Weights of a small GPT-style language model, trained from scratch on English Wikipedia: 0.986M parameters, no biases in attention or MLP.
Each number is 128 + 32 x the weight over its row's rms, rounded and kept within 0 to 255. Layers, rows and columns count from 0. Numbers have three digits each. The size before them is the row's rms in percent of the matrix's.

# layer 4 MLP gate, 256x96, rms 0.0882, rows 0-48, columns 0-95
103:138117134136117092166159105152107151161068124147100157086136103083097220092105129133153157159151177091129136097174127137176150188113163158099108143111137114110110126185069111131125123158102079122091114170135158141174148155126068137163062123084160148123145160086078198140082120157150106081
102:101088100108123158141097165173159151135126092119156073179120165163103213136097191100163120125113169119120103160172173189133147127106117112185092071103143127129105125159087173119114111184112098101105136095142138080095152112045139063150114114122133168128140152162155145171098115111066110131
093:095114114127098157094155115150136123111137121134190121090160182112142125141121148124157135107134064079153140126175164109134063143071172175177175107112149108098149108137124138122169146135141098120122097088099184055159104153148132158111166172160135125181142096120101058165145023143174099141
101:135092185125093095123122163155080153142155140086184150151162125199120159089104131145145095145080114180130160113145129133159114146127115107161126114076081085131138143102129140067136120121121171155092060155144159127146110149087142112181158130092176088066099141117157141159197049148137127057
096:161103187084092145148073055090113176094103140116145080154071143084120154112080134159117172152123111115108145129129120115118133139145108062090095108142164138116177120104108097123135217142175191106163138068120149171109138110091120159146207099125133066117125139159119152123123084124167110094
101:137105136084156093105159135120076071140112075123160063110151072080095114168100142116108152071148145084141150124078078092111122181112116153194169169097180117090139122137102053136137127104145182121134098139175136165130092089174138123109127134193162124098185121098164143168097132112155119138
108:160136177126105132132120114097126167111145158136191116140141188083177131144076116126077117176116092177144120107147113182149133195067139103111137117108121125085095138129091094122171149146186195097159150127073121113122095151192174132213142116115134132148110136138174089143111108072186099103
106:133138140121112079161130112098116118114213110191146154154121097052124103122103151162087070140135188100110154157100112145117140140077135143150154140152171119127107129123134131107214114085107120132145136072109096175114099099129127135143068111099112169115118078077115087084147034162097161093
091:134106088180137124102134117162116128091150156113124141214180116109117111161104094142167119087088151095091151151068106110125053145104160112066117142100186066186164133112138103146126062087090126135108155089114094092165128118121146065166135108123109116171102165141156082131165189087130137117
092:117125131118124119073157159134105127163111131092116166164093128142110149127128163163081133108133129107138119149017107123084160121067128173138099108072101090085081147093094127142131167183098166150092123128151137046139122126101140193157116163165113125132119127103176172092166164125077104051
086:113151162168122134164108141132106102072146153163096067123101186118108153126119101119125075114136062138065190141145095128125140226114153104122099171126079074094146170135116118127126077110155173152106125149149106049156120084138093100105085140079150118094153068095122126163133160164122100146
110:189186174146146116130094087145170121138144148130169156126137146084119142131078173121084134190141084116094195145140131128175175155078139156194105133170093087095197139173106148151168140122180127108131142106108181128117177119163131068107108186129128154098137122149123138095102079078146108161
097:166120108159094117129155083111149120098116202109144146150182166124090134141148137102110132169117130157068169048154171124185124111144162153163166071189158144084111140136101129062141129145134047174103124112125135096102160178135140142203110140162097103108146136148152127149132126126070067152
100:124120126132078119142101114092116182073128102112119089097132151137125109098106114158148173101109167151092195139088127135102101132135090052130176066126100130189130171174147114100105224110111119079121140124122147055106112139122159126155168091154140144132156233156152117104146127079130134108
105:081124143080105164133153168179119140160146093102165071102071137160118191145059116125155082142108115172083161173140132121164157194104114088108131120121087090153120150202142110069169180130157190104154106117144169145166163130151127144089131164163102124138144171116170130126131171099113089156
096:186129105116105176123065122116083148101127113082180162141134147089085163097109166117187124115095087146084198141103037106085134147138163076121128139120201135116110173057138162131138098117094114147078113123140144173155093165132159132125104164170099183118162123108110151127155120094137167118
097:096120101175130146149071086175170113142136116126126177186099096097129123086161177107120100117119161132101149154135153110189161133114116117143131136075108174177129135097102122139089162184141077066079119094123111091148199155099078125109091101095129090134148050139122147126094083101164095189
098:092152147111112135136116137143138147178079138159118142161157190126143139078056180113151164128097091103088154098051113142084123124073125122082058135120121070201124141137133140129120096156142125118142107158174081101178132140067139107120057137086107182108118094136185133136079098116157133148
100:131144128164153144164119084139106104119072104187200158149127067116121180097109174102121125176162159131129121147124054130080176203112116081080147135178123173137131127106152116115142106125184139145133127097114149139150154170042071106133124057098116114171144108180167150126156132117141141117
104:127072138094123181142087136152124131126178119126106144075155131144072154088119136105156149144197133098076155111116096154119126141150162194124172179121032135082068175132121115179144131124120124136109061113144105152088094161111113125127156108069105121145165175169100125103116137144169056101
098:072127085114113095104144177046114164118118103145137145123098056139167089146088102155108178084126134132087145115105104066143176112118164162096148166182159150085162196135118182128094118120192097115136154148137142105088075114093131107112142141176192155106161158102145140074161129150112128129
114:149161156103125082144090109104127098134177139133155179182082089112143133132098137152109129117094133156055125128125158123128169198069139142163140165155144104135148092143151075071151143053106104096106155138159145090120134157150148119116119091104137138122118099169053050116113027106105127109
103:165199165157137168112077123087152154133094197096138133130206185121072100073070156130083125232103073094131087144146079136127160145126108178133126120101131108141147145128116088112177123148134185170112156171122117140170111131127145111115167085130093126161146116118150092133140132130136143086
095:212133155137141176219156116109125158096195095072108156110151121132117168140098120105094096114120156130115135082152111120089130167121121084159174069111092142080058162126097131133155067121143083168139120118156113153117147135137165112138093061131134208094142108116130159128076114164099123142
102:164180141110139170144084148093113121076120091121074105090096110117096151167088095202172179148128087172101120104155032104163111103133131099137108118075071115104149168108149119134172157077098135124092083160169137106130107088103136127095111126162095121136174159159117138081109137054113122153
116:101129159142103139132068113097118190133143107137124104143100087150058128172061150149120051127153120129111166164106126114100148178114073166165128111110135089087107108164107130096141148141111155046174139055133088176083105075153112101095086117143148103120161053145139084125114121107102109150
098:119139096097095138142097165147090114102155116136140155157147174121129126143148188142101106130161129106108203050137122131133132226123115134168130111097147187107154155135118110139142149138088102090133116202175105129098131093122074201150183023142137116130122091142102123154066131135123154134
106:122116117051120144143128120066160106124107066124134142173141093092094111145121126147133129095112152146112135155059099175133166208076145163165110124135122141175139180188134130141135149062133142087139112153097163154161162146205068129116116151108079084098163150162124092158074080102123112115
098:107108117176105149152123103106139128154058114161155051153110089160192146159086122142211131134126148130153108102133164094143157129165101100183058119048097166190097158158170168105182116138177082124092170150161147153090124144119103117166107101168146123120123153102112131108115150160152151136
099:049200164155139084137141090088170171134090182125097116162143113122100117112133158133129064114139157118099095149042078084160127109169123145122136081175139151120155162151112157147123148156151165128083090130166062136122089155138140162146059165098155120070150111088111094090132146146137097128
095:068106140150120136085166133091171093188122127121154111113195167097157100136135133024073142099136098104131114149149168120148091118108151126075129126097119112123116113101194093130128142130082137115190113098148110069115161161138167101091122178101092190136117168124131117132178161155056146164
097:106116160158163174196079160114107134123101113159187106105166170140089170150106133163117124125085141077132162120174178163127137199101157138139089101088107140094054107097100174134199176127110145129129126122128142091179101153153112070101120144103146133085092110098088122106182133120105095069
110:157164158055094165182144154138154120162169132088121124110163162117148102102108154166102143080090115116073146110107063176097188146164134157149140172170067145112118145106156112149149124107183127100098104133145087091129147164158141157171060108162101095118178099192127136088110080078139118146
104:144079170085048128120093115129134149134118115178119117170123112126115155078103091125112155090121158163131194107158124091165067181102158094171121084111109132021129183103123105118144183135110084159114109135092122148119152080115130108117096089098157128089130132111153093113142098159072085182
090:111114111145124101119128129135113147112120167071153119066137148210136121125126129149107096095138115137127126157208181164113072162135121130142129137108132090123082138100080090122119076107130098099111162119127229137142098108146159149161140123152125126059165190204136091198153095158141107071
100:126103182166123143148121185115151148092169101105128104141111108150105130139139189127146129036115183155098112159109153127131093133100069113091103150074121137114085154128132049059121112150101095135137103084170061116058101150147158115101100086111112162148114083115084093146091150100107105078
112:123147094120141160118098135125088190130155138122150158155153090079111176153101103128155140102126161141106138133105173089183185176132120173115060136126106141126119174125096093095137129143167115110046166210180076159152065149164123123120100121112139152089098124132064110158089136198150163119
097:139127128121151117143131133135156175114137137130088139076114156111125136164087074118146130108109122179120126109162153084148159129090167083148099176140136102086067139072119128114163148109168168123103128148142156146188090137112139007128117078152232113125121132110139144139112131068138064070
089:104103100192134098151147123179140113166164144131134139107130093138105110065133102173100130103162155163149158093104095107113120111073187164161120141097152121134140153139181173136130106168114077111131179097168130076149117159126123107168060172144163153162119065082187062187131133184152115100
103:146126172114131133130157052127111150178091153152154099126143119114097136081166147089159114103141089225091113161102096165086147147127159139184152090114061106197205157095104126121159150091160146123131082170158154123129080125157165167131147092140131158080129112150111062170140114126111148118
092:135140138163122160132144137140143090182161053071137176142112115152151117130124185080165089106125120131132130079157118135123189111140094128120116159132063183154142118144150156180126067125133092127174078152209145116144114090080148136083105137107111191076098115148088159204128129133139108178
094:053157134130099154100186119093114073118145118201121143143124140128110169123127181138155139107117143141080144176082108153168102124158205138128096169145063145163116162178089112119129158130126111113101171176106127132133129153078085115122083143114195178151147116055182153081167139146119096133
093:105142149090157156184097120133195201151100137193150140147171157118103163161115063109070153137095138095106112128097151157149118140143173058129161155153129127135136140117103121075141206137145107083122119163084134152152147183131147094116125160117192161142160104143159102177182102092095164094
096:126172117169157095070137108163103085154144123094097109137065112071167126144126164190095172141124140077154138156131155105127113153140217174127065131161120165128142134170153135156141164133143141112165146163157130083171155085133088121165153116170165094107145141179157104203153123186135106172
101:120210144079113082167101164145144160161190134143137106108128132044104103105100143120103184123137161138108166127087093164109159120123148178118122162109158165177134135210066130084089078162119135113110100117119125072138094146122087175101091130093098154167133094117120145181071143124160120130
091:189105130172147066072097096168117187184115150138125141082117157176097165152079143085131103099070170077175120104144080152134123154160105115075100112089117097099148145104103111073140129160102152104102143138184143177134092182149139129137122106204063131130129133111094162140137140080121139114
108:124136151074089135151170106104171139139138069127160194159150100108170147049099130111128113141145212143139145073079100070090101120176148151110142183130136123130111149196118099124154084109104170105078104177080144102123123143126127130122074056120162118117142136116125110149124072128146088079
097:106134119146136174128140161109102107120136168093096090152092144091100085128147179149148078093021120097146161168142146088079074119138106132142148076118097143107116121142130166131190065143168075129134088126117152179107124086155086129158068128165158115051144102141113114104113117117081071128
086:177147123105114177114064196112138158150127139115094123106153130142117137091134113074111149131166118128145120079203171154127118112121139103124109122083141136107151151171104076118096204130090088132113163195166094093134125125205186105145102075142122057180127120161170099154137115184154132158
# layer 4 MLP up, 256x96, rms 0.0884, rows 0-47, columns 0-95
095:144139138076170099108116147147094185138136115143087120093120168149136133103100108146076140142178155101147144108100099130082185117122123085109210072179117146065151115060124078114121093120106115149152087129136160174166127137161173157079164149181094094116172096131122194131076105124097080134
098:122088071145050186148070139137176164156110152066165117201122102084070131125091105115122087197152131155145106159098148152103126163090142153108085110101138112148060121138132136127130149185122119083099178107124098148176139094106121143066120137161114165133175119107138100179145112141094092122
092:141158070142180119161172103123148141092115083098141159153082124145146127129146072163082210123135134063133133061088152120192104096116101123119108150116077151143141130146148092102142088069095132187149128157173067124162107173120083123142084112099165148110086114096136119095094125163119066156
113:111115115113145151152139149119125114183154132106134123160120125105165124152142146168100116090120141168160071114152117160131157098140090141164204066140101071244179115128121126132134123109123104056151185121119030161188136120102077171117103091125139158141132159119076119084137114132104144115
093:126147077108118127175089126067150059160135116089044105149136113080116162118145136107165119131135136138127170170079212114125137101133099150186166122133113143122183110081109078085161089131098110133109128139108161167145129100116188046126097142105079120163168109132123142156086173141107085111
095:133105110157182052043121109147121128135156063076164075125092122102124156130172159135092106120179069087125127125138165106159127200083130112140110165127107064126159103088087167123146113114177132071134169142156121147139147102103120100090150148119176158103146053128141086136113119103142107090
101:082165093174162106153104173090083151150106145131143138119088104127211112135071102072073088111111129120126159178102163153040090131148166157110184182142147141120119120110139168162095082143095100095098100089110143143142068093146130138173124131145139146103187091130146147159145105179120135171
101:166125115109058172150154104146161134147067141160097171102127157093124109081092117183121126151198138090128109032121118107131071145115164187129174121109087174150110159061093161084125070172158125157107118144146111155152091153152080146115111144113128097106071117140127152157151137172160132144
093:115167222156123101157097092081120063042118103186157120108133128138104123125122094100074112163130101127115153050090159056112085118108069114139152129120119139124084121157168147084159099141115127151139136142091078123097178105144150135080110170111098109163138109122074104155144134136123187131
091:133146158165152110112124059144126115168085107128101108133073143135128056053092135078080095134146128074097171157099126093188159117126142131068078153111151143138127149160111184094126139136128149183130124086149122135128109140125158115161108127146109158118018176148112082063123122163092108118
118:082131110131141194164111150168137044098102164133150112133103078130118112141149158089086123165105112121170109136114137113162104086081129102120101183133117121068156097135119130185146130113133106148126131123163147090137191087156130105049102133079080146136144079201173109193175123123130067116
102:173098158144149137157140146142115091148075191110073145133148156112144148142165112098140113174121126088109106171122113148094209124140120099107131165111159123127097176115125173120143149176135100138062146091156136143149088155085103121095132102182102137180114162071104163097080182191216098111
095:141118101134138055098116107109115149058136144106157095141153136109120061100124114158140132132099138083140122218174194133065114160066088111126169148115202093133101106097109143182070149101187077141132148100101119119179163157159137131175134126132145103121185118132139136091115100094104121161
098:160165155128124141106152164087129131146076123178119146123162077079169114204158156135165132094150123191073138163193099141086067124130127193139149116160132114159176129094100106110104105108109173120176143134152136065169163099159142118104106149067143156149122135116128189147074148091106172157
100:088138111157142079095163133111119123138175104144102203146091166128160123129155125160115115154136138119137125142117065118092130101167142067117137099173112137155147125186185104132071095143129199083175060160068178118188172109094088136140160148200172131128145086120128118145100087121101143156
108:110118104158128168146090150108095099097128165050131128134183106099159111170122091139148168122164103101122083160083101150131100142092153124183138137135149140161205133182146134131123120089098076168104172186106173116161123104116103165118117138086079121166165134093182077052162178144169110132
098:129153167121129119133151081145069068101161115103146114126132089115101059171123154132173130102104140169129156188088133088184150120140098080103144113145089126124109162119157157147152097159098163105129071135157122183027176160185137143087151084110094191104116151138143163127125083104171118153
094:166103125167072173144133057126182153124154183129186105101129067107084116168120170121154085053105075158114143112149182168093118140130121182085130117101158074112140191118101103108155114124133138134093161153110153123087151165117153199135122126152110156132110107162125134144156143103188106070
092:052137109124177094130149143089135112117159159125024117107071101054129135127103144117177088147095120119144135118101149119106098096097144148136117170101166136127121105116153052136130148126139157193103157094064165104124128102133189082059097107086108070082166141145128143144109130097124143101
094:072142132164118135154109112156180150139148063089076143057107141132129175152131098104111144150152105111054083153142125101141102125086086113089119134185068177139099170090135087087121124137101130119117140116128089188135144148194168130106135098105113137126135135151109131180064095187076188141
096:100149112186157166185125194162160066135137152114111207128149147167145071083136084090132097078145126150105138103117111051084136154205122100149123119135103129121131136110131117112108095076107133131052171151145158171176097132171150182139107135185124142123136126100105092157099165098117113126
109:121186148158148128161118084073070195101080150085154121127128121119143127112131120142139164087194179108130079110128070171110142194122130120107101123170129144157133162129112145098068086109154202098133118137176114121185121135120110122214148102168100166168144095127169135176122140150112172151
100:122097130158136118126095114122100140156137108187154110150133222106122163083113153122123116117136081169148114144104163105166117102081148135166140060113097087075132121131150103120181177142084169118119076094037133144126117128150125088118112149093082145171114116124069093181126033116098104141
100:170066131092107138177131122152188110127185183109151154066133119163161116105159080181079080136125172173133151099115171102114110177129091075151145117087112126098117125214088124179129122138169156097093134120144195171143111117138098094105094115121156139083105144119167148058139145145127124112
110:112059138116161174074156086030144103145128121064127121129145155123167234139149132149108141112106152128095083171136115113157099158196127097069174156157154102147130138109123107154130094121100151135137104120137133128087171102112079120126099082165123116168185133154128100108084109062106119120
102:190101133088117143174143103122098121159153112138176089149132064128095130113081163175145121150098093172101129106173137054128143150104101103202138074155115129075128159140097128125229132128114181132118150147099114138126123104191145088139169176150163137192144160121114085079126100129131088121
095:096173144102160089171101139104148101147166093113094160128117174172119160145126129118107116152176102113155164057120107113188130191085114092140206139159104150160092091156173139199100080107139078082158121157124128088192113178121106129124126069174139099101111151129091132131095128108098109169
104:146099149163107162142110137107207138111078103145127182149116087108145144137074055086097131127078139067108096112124060192111131128113081120091156113115133106095059124079167136069145129141122146127081102103088123184103061131168164137111152162129090156151082136151118120102111145108180113111
098:130167103180108118168112141136107102170124183225142104098140108101125048183122121163126060122120092168113155133145127139157135093133160111152105089118055112098155100132124129139170136133173112137141078087122166105180140095170079087087138100169146127102145107136184122139201159133126082102
097:164128118101069085126117163138110056084154126099076146133162107156130137095177116065134143071147112100156150102108138119184108124121076157112073122132105164145145141097178108149105141150168146110154103199110169182104158109108123186122071142163138076090133149124145207154118099087100158092
092:188150163123130094112079128080127108102128092123148075052101143117122129123131073129121104138087134159101080177139084132120135169201072129193159092145099173146091110123095079085149156141147173138137160127149121143142101159083205175139156108166138133133073102148123078150101112099153157076
099:172176127108131166169111168113104133141137126104154163104112098121116144072148173193156161151157119136157148111141089118100166117125167118134173139105146072123073100128082123138129141088103112194137092160229099065167099138110156087137197095094144143106115122132137067134156103115084089071
106:088081109117107186058179066118114186119107145130119155089106120088151181148121148097126127114125158143096146142160092112175168154138144125128135168200072112059105155115103071141166156104140106090163110105168132156107073112143138069117172148100088129072082162137141166142096111111108095096
109:104155161109131160164077156122114154150071115124159116117113091170121114078112166165154121164205070139149152112181106083204157091141154176124108142108120164124152145131112152106096153091138078155147099116145076065157128134156097182146139167137147093107140111113107139168131177046167073109
097:138104111204122077125118086118113056110175083145141134130143096161112176149098110121212090189164139140159100163126128142129163100145073141202122111129147165199088156119102073085127121149131160105148172159103148158132141092123092165062104114141135134143172150140109141136116093111164187154
101:088145088099109141076140130134124167084123140064144105158170177132089104125153145098167177146129123101130115149098101137059143160138086176132171076089161111135161164097108148151093083102126112172098125159142103134112143137150127195215099044132123163137146141091150156109105118059168167136
103:101104101157142112156151102136120136064098126165169017193140144116113150152105113107176152113091101140142093147121104084063135121099135141138094111087115125063085128090120118129129084081129105155127174155123153158125089103153127142201101098076182136121095169118116128160106084201146153155
100:171149207160099119144105163106157069149166134101138103152124173160072127181125174166128138119175127137084131187130174151121125171139101139133204138087090166132111148136108130058143193157140059156106106149120068158152120101148069171125112159169155101122094162164138109096151115127148126141
095:187133136139071052152093108130109122115155123146179102097118103148095112181087140176164154161139084109083165117075097161158108110153110153151099112092139149144148149113045077104143125120156152125138079103055166152111079092111135143088144144116156078086144099149092175139135165115167109069
099:170141165214138108132143081101130133084142099104103221118163153150109130083129111143079103099126115051125144118128136100164090122118012116146119163134107123113121120083117125076145137172105144142109136118155085143091130109119179106087102206142156138095104100161103139102118106138144088080
094:121128109143121052110160091169119092107121160109136118148151176144129088126093125138105161111125177138184108110106097123168121133087079108101111123097166119122162088153174157078150130071082114192167115145157160079162141121109111148074137092168105106182123075169153080165046083170105132157
099:064116103117139155134151102106152112136117139205156123150146154104164100094143147079093141117120103108166125137157135159078159133141147137138165187157169113126096060104160084165114124129170080140138181172202184087141109197111130154122138131058085103162129070120154139136111155118127063176
095:101161153110159141076139160147178087094137203155071124070174108076136116105100113040156133103114153155132125106161105153084133106116166165113119141125142169104163121144110119139109167138151101094199134206157130155150119099115136074101098158158093181174100099090121134146120188132103165157
086:209114140185125152155168107128139195078133177126148080159148151156112165107125090120166118117161111144123183100139074191170095111124134164121091129144093208057125090194132114176142129117087149126107050175102153172112116095110134147126106121128113128148140104120134117097157149070139144112
103:114157158124136115143104097098101151116084106141194117072123178112111031070137137114121050100111152117096121129138137116116140069126157078106132163155130057122190090160098219138140149106102091114153061106134132106108108146093190149110169157111124143145108126175145089113133107109105130151
098:148148148133134124152134132132153098152053133136102180113156169178096130140084162163133096117102143097120122119162120103100139065152135089106086117146105117145172144113185172133147093166082082082111118133161111131089096172104105122000101145092148143123159118122151118156119136073162111170
105:129132098060153180139072170159142096151080121086075105079118176131137118130125112104117157195106168109188135088080164159149098080122186162123144140105074147152126158153091110077138133146141103069091119100115148150128141149095111174156102145101198115150170104115144152190131142101142080097
099:106044097110108129095146114141138103106108148103155089173085161178117134119160082181099127168092103133111110114124144125124104061119117115170068146139106130139138157136127135184149055143166051126106166124195145131095084135140155079114128169151154153177066114146124108066145055134127138127
# layer 4 MLP down (transposed), 256x96, rms 0.0836, rows 0-47, columns 0-95
098:110141179174145184162088109120188093189123130147157159112160117097129130121179116105194117166123143167180152116117130102151009100117115161099115148152122085165124049147121169135090131182107151140147144133143131043058111120145107095152116112129143117151127152100147107102157158121120139149
089:128082064142169148143163086171144132117117106108169085187119118152133142117085148080113139095135123151091172105158121164190078139109151034153170078095138150134161091163100139113107120206168099145081102135137170126124168136069165064149140103132102087158122104138136167135109167096139138117
087:101118174081125132070055134144097114125130147175112143132163147099136089153140169085111130198118060110114116156136126121095109118148150159106095128078114143128077085075118116074120147070134129137132124085161158140097114096171095215110181111139158131096160147173145143149128042080149146151
107:090156108159177143126104075187157194105131156149138161177123087096193157091165168128104173110162107164131153123145162143152108161150143133141139143110152085103152170194154068110137167105103137098124180094131092152138167155094063162168105132119090176116165144094096128096156164160171084134
089:125140177168145079064158109108172144072082133164145126070098113134133141094174152117103138155122135117120125142158088136079035181143145162118115142145143089095082001127132092143133139120157157168178111145129132137170135100124173119115107098137154094118111132178097166126086076121123115131
096:100113133172167162086168098153073100088139143129149095141156160216147106097121041174129165107139136162146122067157167120198106118101090112131154149131159100162130107141106124119137180151123151117086106141135144147102147069189099159128149109168117138177127116135208174093084124157130101104
096:191117106102100043122095101127116147165152171044121170141104165140156175081117122161111137150103084149096156144139141149121113145101129142102129107150119119157106096050086141127133099144104174169083157104057137122088187141180131164119124186140171094111129154170184151170157120131108105102
093:222133129100125199117133149166107108123133052179135170153052154131094104116105112145083163125102147154123064123134131070110047144098145134134143164115119152057117150153086114097150062121140124151081129121105110168151127086158138137150126121111163141162063114123138097152101096120165170123
091:090137150196097093112076107170129138092142162116156136108136133135078124138099097191160103111170121148076149189153193100181108097111112130151090100125109121082138147100154122104098129084153084080150085098085109056166124148121136105133107121172132122151129163144230126158121110186100135164
094:067122177130115103153174183111126092128164131151102098178132126085154079184176127109137111109113128139153136096113145126101127177166080135120108086163090068112151121139136129170121133136126092077110091094069146154155176145144185044117152134124171084065156114094115155130147124162078185173
114:102127139134146174106152129140126120126053129130126146128132036137140068167166169134143150187115080129183103137115102139108199131086120129185098120182127110076168070111096100148122121085073115093125166165155121132140155138145133081130109123054081121156137164175166111189166125099112106113
105:142108148150127107144126114113114147116154138163137157088151127142135138073103088090194184158132133135088160119108106110116102117094101125121152154134159174098128188170126152117116047158131177046091123137137107143182134109147119135150094147171138099128250217118113143108145161090170118111
098:155090168146089140143205128117147155139144173157134101185100102188122188143116115166100149128096129164119087075141168096160176066148155135161103073124114146054107113139157125092177123137093114161100113186128135170134121117117142146120133175072112137167095070141128145127176197152167131158
101:141175132109145125117124152173179086152081117075127134122109171125108201167149115138215152045130092103149127177106103164160162041166134135146161120124118069166118180140124173142112130136123156111196103101124103166144186152158121117160077159120121137137119117159105115133143075088137153139
100:104144082109086119112155092075144130095141105111084133154141167097064138166089112140148171093118156128147110164096111097126211094110125097147126118092163087150126192121110110167141120153139126142114110114104129137131100196197127152179149108067121155067164063107101110144095117132173159212
102:132179030143123106128134112141155174133122118124138117140116175139121170138114126140149135094119124063112163127152121145197095163105162144109133094170111118192165168140129188123180149112151083077143196108093143147117162110124060163090131176152128087132104118092166139068113129177170104069
097:030113168171144163136100122123128084159142112128091177119150188145188157121124131163101115070105149158174134100112083107146160187111126176050139082129143140082131101165121127168104137072131114142158136120113137084170103123149103120122098157068147134111159089061184132118139152114102077126
095:092119078083128072140141167168074149186118145149106131156141096079092143143149160163189167099163130132098182106083107164082198092126125096175054162119126100215137150120148135137151112081167175128108145111152090117143119118101120120138106134128093145096145145099148126201089152168123150135
093:190079177166102107130130143120124137083071119131158163141159149143101102178139111125132177132131146036070129107140152159088098159122119070107129177188094168185146159107127125097129126161148167078158101184166080139149151140054128135104176157137130177121125135121101137112139090175141173146
096:165118134152079063161094187113098123158128118142143167163111140150145113078118156138105122144115134127159100128141147092127197159247150078205074086135151079148133104125112144092110206126129117077125119116123084099127133110092115108144102160127138132119154140054105178125164122113100164103
096:125131133153086076077134131119152158138143200180126066113134125121129103134150116073123080142139154120093170096100122103117144174100188111105113133137133062127168134146133145154224114151147163181139088110092151127104101119145125140156167116086069105160120135179073216131155144128069127100
100:128114138108112120122144118150163110116170121125076104071116154103089146108141091141131116163103100116172167145153128126116000093127151141124115124154150134074190191101074135154147079188138097134142106166149121144146120151125115132116158143099153132075131152101049161106165198135172108110
099:100135131074150100116105131119120088161145123116126165137171145079135150168069158131103139135159098118141141136186118176160136079089135145162051129135186084116117125092121138163151130144094169160076101167122144053138100141073116077188093113122146140169065123121110087145111182168128190077
103:111110164182158142149112148142155128110133155057083174161161148139120134166133139193102157126152157092152168073149111053185154145132171167135158148096137131097147084115123108169126159106195135105169089113137155086160109119160102154118055158052105157083141141088112128148157126102095094171
108:141066072103143176146138108100159145156099140116181125152108176170107112089110156160142140120095135087107149145157089121175119096142123107138093137114093131139107153181169132078173163145115228151154107155124171117094171057128088090136125133058186113185165134127152143108130164096106155171
101:125174105090128120107133101140100134116138104109101167058104149104167196068145105121125203069124163089140099115096163124150105134138133136128174178136109090179110117086117162138120100144144094123117065099154140048148183159084080098103135155091075132102164178128151143088173131170147117091
093:147123139170216112116186108071135110150118132071137080098104108098156172109098073121105146145050172177126068114112090044097129107093141136130147184133154122143153157152093100145129114138117102130110136097089135136149177141134153069160111167150127147136097153102179117135149173128181170087
108:109135112144090109157134138105165200076083133167110108088093131143111157138116152114130177107123162096161096130097105158121151132105158076091172069048087089129141145155184176117102129137096143133077113094130133149072080103169131121086163197106073141136134122072087165125112123127173181100
098:142208103105077100135152168164117111175187133112097122130147149114130179170208141156125167131146114146133137129083101162106158105182141151179102169164106099128083104133092082113104150125153118175101168091145121162164103127114063104143088187126141106131149120086141040139136085160095104100
100:092137121177085126116168097132153120117169153153161104105126106142171130126053096105114131147173101127147102147155106177049124181103163148151184098178127136115073117115172128126073047135076106116149132089111112083145142156137105152134109125183151206101150082100110101116136116121075068129
082:074147130121079108099161127121149140125103142187148145181197144090143129095130158140129145073186104128135122096134151162112218112135115083071121114144151097125100255135143127148117149135142148101128124129150106115133128122146116103103128139125101111128133118169166171099166141179094137159
100:163160142169074139154123109106070079109136094158139112141131130094150100205112127098143055164190164142143088083111125087111180133174115140095125096166149172145108133110173133181074088097136126142147151123103132182094127072151154158099183105107156181121072132123144103072154136133090103153
107:081194150135137100165176126115078190132155126182145125154120145142130084120086132105169187122105157147132162101121166134121105133125083097067126102137166158187104142173159143148138168147130134103075126183153193159159125076146141155132158100141160130102152082112108122118153125133193192209
105:123104111053115167163116124097150137156098048095110124082097107089085148135179158145173079121173093132105114094187130118144155165127131177150112148075113113115172119138175124142130131088128098170117089118147133040134147094152148095067076101112139125094136148085112161097130198143131071116
094:081135076123116165085109135135170181144131165109112135139114136086124124111064114138102159129151170180092144125178166135137104119092132140062176120144116137100084151164183152160133099127109084086076138122185142122116157103088170109126084098112091173101137159147103094127117229164050141120
104:106174116106084075163133116055138112129161123080112085104149137173132144175135113179129148135163094186170142157136107120191126125142134095161086089108161123212100048078123093123099101127100126137139151089140151097153111111087059143141130048106101144132119108097195131147107151155154124128
106:093128099148143134128161157145107201170166174152122124116134147087097159150137079169181097120144142176141131168076184127159149155151148146114118077110111123148065183122132170115127153131159095139110151144182139159169083163097093110162150195101131103143152160139159102058113143216125151081
102:094079181178140137155118113070147120103169190091131121124105131185082134204126103105123136076192082127083154157167098126129126138124108138101143154124153145147120157138103088137154172142159164116130090138103092169150140123156164056160143086180160064135118128171146163102115073188155116094
081:094123112205126145151182103136090101131137140144125121145071131115134118075108124146140112077171126114160103092103153131141207097115156127121139098135155126187117255170147144196073138151147130123112147068174138112130123115130118115143089136113158132157124113084206069149125150169137126128
105:147169143100121066134143044151127138122147144098155116152173182126143125118085185124113143111120065074099109076122189103116122057145092139142156092138112131126131172144115123115147112102144126074155094137082175155129175129000165169125140095121119139094116077136098130140104114109097126108
097:137128158121209122120114175104143136115129111124092143152117098159103151136155129193155127147188101171089121140169170139087154178190128137182159143127079129118060190143151080138124090202138144120139124126127092136101043147139121111139148132100074103148087193123092143102164186112099116119
094:152132135160115128148103160161123166162125133088143117143161084105158136121116086126129120168108095118137129094153109082104042065076101105113146133132164115055144030082177147125098099120083127154149101053162111090145119119129189087141164129119054130114152086143113111171091172140143132111
099:129157132172138116094048172108115100152098152135106126141060156122160136109113134144141116150185129156116159074125099133130033153088142084171108088107126103136172013148107164123069173155088145124120104141090142079124123108144125105175081125113118149144122143128117155119093143057128143091
087:079179142123130119124120105143124107129126044092134086158131089100144128119107133144126183151112106121182103146147159122092220165173129153111095092097110113161110208128109080107121148152149116124114124136151181085109081103136103201092158152119104139162061120064097188177112100123131132160
106:119073138103135128116136128069112108146100167086119227111131092190176130165129108139104169103133118099093130121114137142157104170111118173143160177163102103145211086066154100113135156123111142112101094149174110183128115145177133125118054135123117152079104165111081143132147176133142125053
097:091171107137105154154115136072162152118132169128170121162139126145117108083132113175118174129196089195135171061107141173112088100067165096152139185126135137100089070194123082156065139140122126137172124112120151133142101139109152148148157158136136141066124128104155074093089155142063123170
107:102111117180133131128128115070141116093125152105206072117077138159069177116191081171100133091113142145081084143140131163074182149143087073130127094151145110127093127151150153115077111126131157135106215148169090134111155125115063081129161150140141111111116105170082176105143161149114102097
099:166159171128096111116113090196156188153130157122127153159155115138150153157172165176150097134205191153105102130167111105131114161124166143115060110103077174141133025108087135148143162148132169175117123149124161075163118134142130144176179123129056123138131106107120143136088131176107113134